config.toml
init_std_o = 0.0
lr_head = 0.0131
train_tokens = 174300000
Each number is 128 + 24 x the weight over its row's rms, rounded and kept within 0 to 255. Layers, rows and columns count from 0. Numbers have three digits each. The size before them is the row's rms in percent of the matrix's.

# layer 4 attention value, 192x192, rms 0.081, rows 77-127, columns 144-191
092:094116095142129148126176124146129127103149112093102145108149145122125152140116110109128132118124153167154192113135085137134157138115153121117134
090:115127090136159127145110111131116091082148097103102143150129153096123108124114134131079121162143117143146140124169095138196132097120139143144097
098:147111126122125145121105147126157156111127108128122116123124096117127128119113187120147128164060134159168122097143144131122118163146129130120151
096:125127177155131108102105126144125093126124090192104137129075113148143128153152121130121145104084099111168136083142149175128116105081140099114115
091:152132123110062121137101137125135119108126189104123113138123121160091086101165166117159113139164153099127165140098118101125141136122127110131103
097:120145189135148107095140137162119149135133088162137103099115117169101122141151121133124159175118066077161147101130132153118134132119146114134111
101:073090154126133143112118115135126096134204124108113102143151124104088113147148112112141106117138121137154133125131096127133129104092113122168127
092:149144131107140132122100129139159135101125067162128133107148123121121133080147139137136137160142125191133108101125171102129147129112159120108082
088:132084185102128114115117125176110143144118141124136151141110126145116144143105153093108118088105104157117113128164145110087150146136111103106120
097:138153115171127108115148130085127154092115118134119105186088158175143099121178127105147128110134121083111082135134142138129137157135138133167113
098:111102118125167120130100119133152059113152089135109112138116124112126083112178131149137151094149143128121150117171077154113128102144134148133085
098:108130113131186126065129116085156131123102158120142127129110092142134137160086126132132114127118110173088144115091115148135151151118106113094116
097:095152109138126104122141102137153148135111145123112098112132119155079134112136103145121081074115109131121120135104184149112122149115161111091138
101:148146148120132119134117171121139127121103129051132092127137108152117112148179131153153071141145129133108139169084129103114133142124139114134117
094:131124156128110121134160145157158126101177104149137135121118118172121180148131137089152105111092107112129137157132122173130152116161157126156126
093:109095110111132072146156138140113125095145139122130146161164099118148184143093148112119108080121162151132121142106104099098143104111094136143161
087:188118136134140125142131086133135127078083088077118137134114096120176113092114132148154131111123115107123182129129145125127166147121087140131109
106:097098101120157170132121138099124138142143176159155112112125140130119112160145122129107104158152134125138107065106103114114093101094126105086099
094:118167092129117094112140151166119123143159123128149097166124104144123113126175180126113119104135155121137109151131136109084139129161113147136121
087:143106162119146142100151123168112177134123130145145145120106117139116070128140137129119125183108122146131138097123124094066144123127143099118138
091:140114112151137116108099092097137096081122113162131103114134099124113155164154126142176119125130111146145157073128152125146132157121146085135125
081:105102124148154152102133125121138114155112107155094136109132144141145181157096116134140166124097151071140136092100126148104126131134153142154156
096:125140095183146143125102079137114167133137098144117132172131157141147138125137154129086141155124146114160105095138151135190130119152111133103096
119:127125143134130147137150114149125164125094123112154155121140151152126148134139116092157123111130130157080120150150116081109149102169127129107130
098:117105114093131144176094126117125111114161110094105131075124133133107124123123132089128139135147131172187135117152125128132170151126097156121097
101:109143151159110171150150094096166119167073145147109135152098169128110101118116125121137160111120133111078088144135145130143141147144102167057113
094:121145142123080170124114125151109099120103108089099130147118110114117114109115141121158189129114175115134122132139135117128158137155112139128124
091:103093120093116163111122087095115155080108168095138151120130136115151096158119120143117120167165104107133198139116128093160135148096121107145128
102:140131141083134133151114118161127112094123122116141119105120108140132142120096115089088086133134127116108170150150128133129145141155136111138095
090:130130115154147104111119111146144130165136111147120167114133164116113131100157140169159133118130129138144128085161110168147123130116118176106133
103:131144072056146111149117167162128145102132078120127114091186142165127123088090101135085136145105142153104106140130147104146125100142177090153117
095:161184158126130145140139150123138165128168083096186104128110124153111112146151148167130141113099173113144104135109146099090185178155142125147114
110:112123131107088127134121106138120125152098105135109120115167095120092161118118114139139137094138132128133124137140162131135114161116188132179137
099:151129142135112120084119137134088181146103158146170094167133099185132093117125144157106184128120112137107119122132186079110115177163159125115113
099:145119095152103061108089133135151137099166096135144094121127112132093087083131168114093138123161131136131149113108138101153123128127130120167132
086:087123092151130139159161144126175158140132100149136161107116106094138146132166112126106118162133124173140092127087114113122081102138168106152110
103:126109113109153115119109168137131091091104140133131086110143114108109101107093162120091111114132142177159140093145144123115111113144120162129169
095:065124158074138139154125109128127177129114091099140136130126097160099163150116171087114099125129136173117153149141153108113151129162142131130088
104:102116133118149166129093090165137128137144093158089158084150126120083145148120143110097111109116114145174158106129158140128126090126118154077144
098:118131093094164118143151126126142153161117162124169098121161138163122152109140147115138071109136123147094168117106121098121121102135123172098089
104:156146152146112092124131174117111141092121108106158101177134099143153105077097121160141129136116162080134100148136154128149142155120110078148138
099:139146175134106126114165136110130121134108129115150127157101122160125165136172160080169124136119130101132151154093149094139092150150146123169159
096:119138064170151168120138142134130132154111126146119130131129147117126097128120098144094170171134100159135125095154114135144153113124130094110099
091:145125138153143145144139133128102087074134120109103133081152145172113139098111157127114175150103111125140158103118174149105149104117116165107127
108:167106158151131110143131128130135120114095142159094129137154163124144151094143164139130119150143126173109132134120166118119105128112116137122140
095:117129128107105128139135097149116166133126098131131131112148106126122148113143179114101164090110110155128109158156145119100116144132164128125167
085:132139138115161111113148104128156140130132112137169132092150130102152120149154132141155117097142167121158137170120125130113117143137133172155118
093:109129080151117174135125097105137154148127095135093179095111197094106113132139089137154170161110100142141131105136155141145142152141116165127109
092:126131141152111165133089124149115133095085117136110148132089139123131073100125054145131117104092122137113157120138178101142132122105151105112134
096:096096090134162132137131126132146096100171129129093133101133140096119194175108122151112144124120139110165115144153117175182146087141125121115135
094:123108072136163112127116114149137115182127163138134150109150133136124187146131100161127140107140137136176143141155105173169105145106160152148177
# layer 4 attention output (transposed), 192x192, rms 0.0693, rows 77-127, columns 144-191
095:121184107119125129141118147058067110125121132135126136154108138141126108154141123153144113115109139083103121119118155083144123141123121100137159
090:114178131134097119099140135120105178115133089181153111104113131127107149133130086132144116089081113130139117123124116116096099160144094100112130
095:093110155183163156113105099092122155135135078124156116110102117171187127139108092141107136116161118117090143107120107118127130109139107124180141
105:150134129136152128119132145130183116133139139090107083090143125128116102138092131152139117142146175103133119135156088168136127085095101125133139
087:112150110142116151141111155126144142124160095137164159072168120135127136142111120141112127106115146156145104120144141106093149136140124152128112
103:164132142122108149135166129099133124105128122102097100082124173062134172113127089123118119131111119097156120134123150130101135127089135106141119
097:160104137108143114119163116129094131146157112155147143112149146110164122160114093099136142127126113097128100146135121139152124153096170074146145
087:175122116097113167121163107091120139146120162099116118145107122127148117170109146172164109128102134114112104112095147108149152109178088159152131
096:113104142139197119116129110141133180137132126139107109148115155104160110127170141137130102122128146139119114098130106131132152095129102142135143
095:155144155094176150110141122171122114125159132115108104105122082112181126076101161130111140142131131139114098129108132158122133120138148157087154
095:144162135116088132129107126167124094148125160142119123127173120162104134159098121122150095145174105088149103144128112121130135129069169112116122
092:125117121143121137134093157163145123120124193176128128120066119109124119103089124140097138155134135091148169134131103146130105123153133132138113
096:150122150139140142141162101140102086155111159090112153168107131128144123119115135131091146133127108103096130135138162197116117128140100175147152
099:145172145114088119141160145162126112104144104172156117088132097126145102128104107160119148149098180132160137132111131118092150106113142148110136
096:150142103081131124121157119141110125181164146137125120096132092126134135125136171144136113097125172135124105151126177159128124154109103133136117
091:086094107118140153128117132144147122182118102146156148074118120158129137126120158127112132151107100139163088181119150141128094131092150149167107
086:153157139129100114117133141167103110156194125143132126114139120144107115131126150133128109123135160144152095098146124082164105115157127143097127
110:104135101133157109139165092128106099126085087101105148142110164117115095127112114129107122138164120128121150133118150125098152164130077125153142
096:153133138099145146127102145130144132114139104130139115058193144167128114114111118130136154127168060145138123095113164161129099094100177177126137
083:132082111138131150129121150108101098112155132144161111171136142122090137110119088109123118149153181138156128109105175116161142129124138110194114
085:085137153123130143150137159117119109165136144133128154135099154151137112123102126122131136128115109108179087144105123130100140083159156135153145
079:147117123130130153140090112130119107143139092141134167114041158098142104115163092123156144107153106097164125145124093144128108164101168159135170
098:146137139085127136150118116123137111100134148130147077124127070127112090090132127099110111136122147121131117107099122106091137130152157138148143
122:098116112119125160141138157096123115144138101131087080180127132121124111129160154072086106126148143146137104101113157125146159161092143153091123
093:128120152099153170128166162140126176157097117132142127123177119121135091144100131102167135119120134140084134145120088096103095175124083170125145
102:101112088115187159136108093186111127102138175128083147125144131119124102149123137118104115101134136134130109152121125136131114148161129149118133
093:119080130169184136123124127145139166128153081162142117124100146106155136129152111159098083120130107106090184129114174110119126138122189127172145
092:154118141162098135173133147117142105128119131142164148114147160122102134132120153115106118121119189122132124140116084151154127175136123109144138
104:166152114146141147115157123116126155112105119112116113161120126100104138117161167093123144104117111189132143106115146132132143122126072125114130
084:154154126105139112087146134163138129147085136124111064072150109081138082162125137104118137154143111148114104105120133159155134136091108076178141
104:151140145159166131143143136098135112136101152140163127118107110082138161130135135129169121086140137122103153154135173133136130139111100180136115
092:131129144088111140182129132121133103125092134106118160136125166101127146115148103108151106138099133164111119110077097089160140123107141176131125
114:123139127137141074150154125115118122149145097158152156143081140138145138146149117130139138122105125136128097172101142184103123126163120123156119
104:143087155122127087108123165107143107120150115079102131146067145128154142085113152115126132147156124096148103071090126116105075075156133150107164
088:118141081137154124162145112083127089119142135124146118122123169139117141118162136159128124101094111087146100122174124114121131100131124134134146
083:100182118092135124136151123077109108132131160112150094115185128155138115084124158146150131145085170144161092139124167105136139160134109154134128
113:081133119149165167075088176156124146119098122144105073109181133148130119125149140185141119108146109111114104126130135153127120090135146073124133
102:094173145113113145122143112136120104138128148132112115109107169100125112114141095145118131106080173144133122153093147148129134162117106165082119
108:114130117119137140137130151111125093090169162130107111123159134118119123154115092119136120126154136149089093128126110144120089138103161130172127
099:065108106101172152104107086117144068111132137110147168105109135120101078124106165104124141109124160109147112134116139159105151127111140125143083
093:099127097122129160142089136124105104092124099142108120087087126123144149162150099096137129116146126158116154116155108137099139085169159163125112
094:133115137136133133144129115084157153127139115108137154106139149131154145115130107117110104143167132087121076102151109164080134122108134121086089
095:137091140117135138134131153105129135098144110146108106072081124105122114099119156129168116131072120096173163130125131112133139133109170147163161
091:116114138173109114112118107115146132152146115099120119085143124092134169144132133114141124164115103111086101124145118094143089118138159111165107
100:116142128107127182088084128116166167112158102082112115091147099131150135129106144148120139121116171128186123110147092108139153116133143125146096
084:128130132148133087120130117092106118136161125155130105157118152075151126116094088164117148119143118149131107135150154194162124126130129142106147
078:109128184096122102120102119129106094154139120135135137153132133105114104122111170130122143122113071144106097118105126107142172084097121152131122
101:133136157129157101153106150114153098109088136111157127078114097135144149132153136103119119112117130147098109129132129100144132166094122142140113
102:093168100146098087118156139135136097107167131143136140117104156161162144142097155098108129153145151108094142120122120147139135126148141136134135
099:167174125127082114121132127131118147125106121180094156159108120137146135147108133120172112098139101130101113129162117117057111132125129095152111
092:125148137163112105152158137101130147134119112146139135081162096106099112112122097100158128141098070137114131191135123133144142123112099116137143
# layer 4 attention query, 192x192, rms 0.0899, rows 128-142, columns 144-191
054:086113141131133077114138118117160136115132117119137082122140101099118137162111160125166158102165142182131140141146102189124129126127148148115113
070:128131156108134114119116109103149164120115119089125100121145133071117127117111117116138120118144145125154118159164110126153114140160113130127091
084:167161091101178104166179149062107118126147160101151111134140170156130122136139119163133112134098141119107123108166100127114090087161127162127143
079:159162099129141118157183144081094141116123186131144121103121142141136128121145129164139143168112144137106132117169132164121118093114141151136143
089:170152086100134126157181127080103141135124170124154110109144149135125130129133132158152113165103161107095136117177131155128107106122147160111152
103:146140126086137080122096154134155166120135114056076142124144159086096167153119127154163088144163111158119140123136093141138165119112109128083158
097:111141125134126065112111126159115179144118111111142110143181131108119117129145108122144115110135105116109106107091148120142135088147106072122099
112:121103146140089140117153175158139119136080179128115159123133096148106181124091146145130128141137105114104101111159152121093089058156103112161119
125:147142078122142138148191097104103120102109182108156127111181147137106126127128118124125105121096128118093182122175130119145089107166166158150115
093:169151105098134123169162132074086139102122174112139092098156164144106127109093126169121110156108148118097146108168117124106110102123149134100118
071:117129106091140110123112119169122150142167126127092117173133076150170164121194129126189137107118098137147100148134148122127118171119100142074113
071:101140156129076141116114077152121129122092154157130109094143068114087158133106098098087142125171115110117146134103144132141164168102151144125136
053:120092168113143106109146081093149111108101111143105118076142115140171147094093126123147095130166141150131110134126149135109143118140125120157119
101:125110088153122174149139153101146111106139119149104155139127152144172129131129148155115185138118104109146121142140126105130129106128127117113099
104:133144136102124182137077108119149087174139111134138123122131123117125131133138092078167113134096129082119139109107121134124094113095112172145149
# layer 4 attention key, 192x192, rms 0.0874, rows 128-142, columns 144-191
084:124111147148115112115076135158152079162105073123106161107069139129099098130127152138141123136153118125137118164110151143131145147096112108140126
077:154124141115066101137083117129127101115113139088096120130054082086159075108132116133136127139092140151109092136128160133119140129131133125150159
058:121098164150133130126117173103085195094170138128104129119153123085101137119139091111105128141096133102099112122163104096163110107149107144129110
057:126102100146144123152114141088084128099126164158130115091145122077142107090117125135090135150123124105129135129140128141164113126166096156139081
064:130083127149152119124129147088072162122141143173144113161174074101124120104124123097120166154109106073096134086149131124135124132157088140118115
105:124107125157059132061104173131183129134112086103122165141170111150097124118140135140145134111176185113143138141151113153142133163120129120174121
086:116110165135117115101152078135183117112143123125167138141135116096122132140144138138155163151150112146135126134138150118074152157112116103143091
103:122122141143094165112075086096163142148172092124184161163159134112155065121141132172150095144162111095145158108107179114121137112124139159135105
083:143128124108109114112092179095091166132132169094126081130128063083135149105118141116147153132124094148143128118137165136129130085190130123120147
066:121076129154137146140138159128073156098128152131123110148166100091136165073115128131107133115120147116136149093167105122135133126172088140122129
105:128133115106127107122133080178156143120138132141143169123105164149108097135166160171099123106135136157102117199134156136141125112150174129148121
101:103172090128078114134082088141148083142080121102141142115111128156128098123140140161139134090125126105122137160123152129107113119086119114171120
077:150148116150111134136119114121177086138110111122135168119119135181177135150103153151162126127138143148116129128087149154113127136089154101116118
096:112140133092135130114121155145099126128143150109167106091121124145157131141149122132169115123155142110136139120130098128152127126148126168126149
101:114151148143129108102132088105105122168106133156133105134176094087144160137159106097158128110116129111130125097110123116121117100113129111105157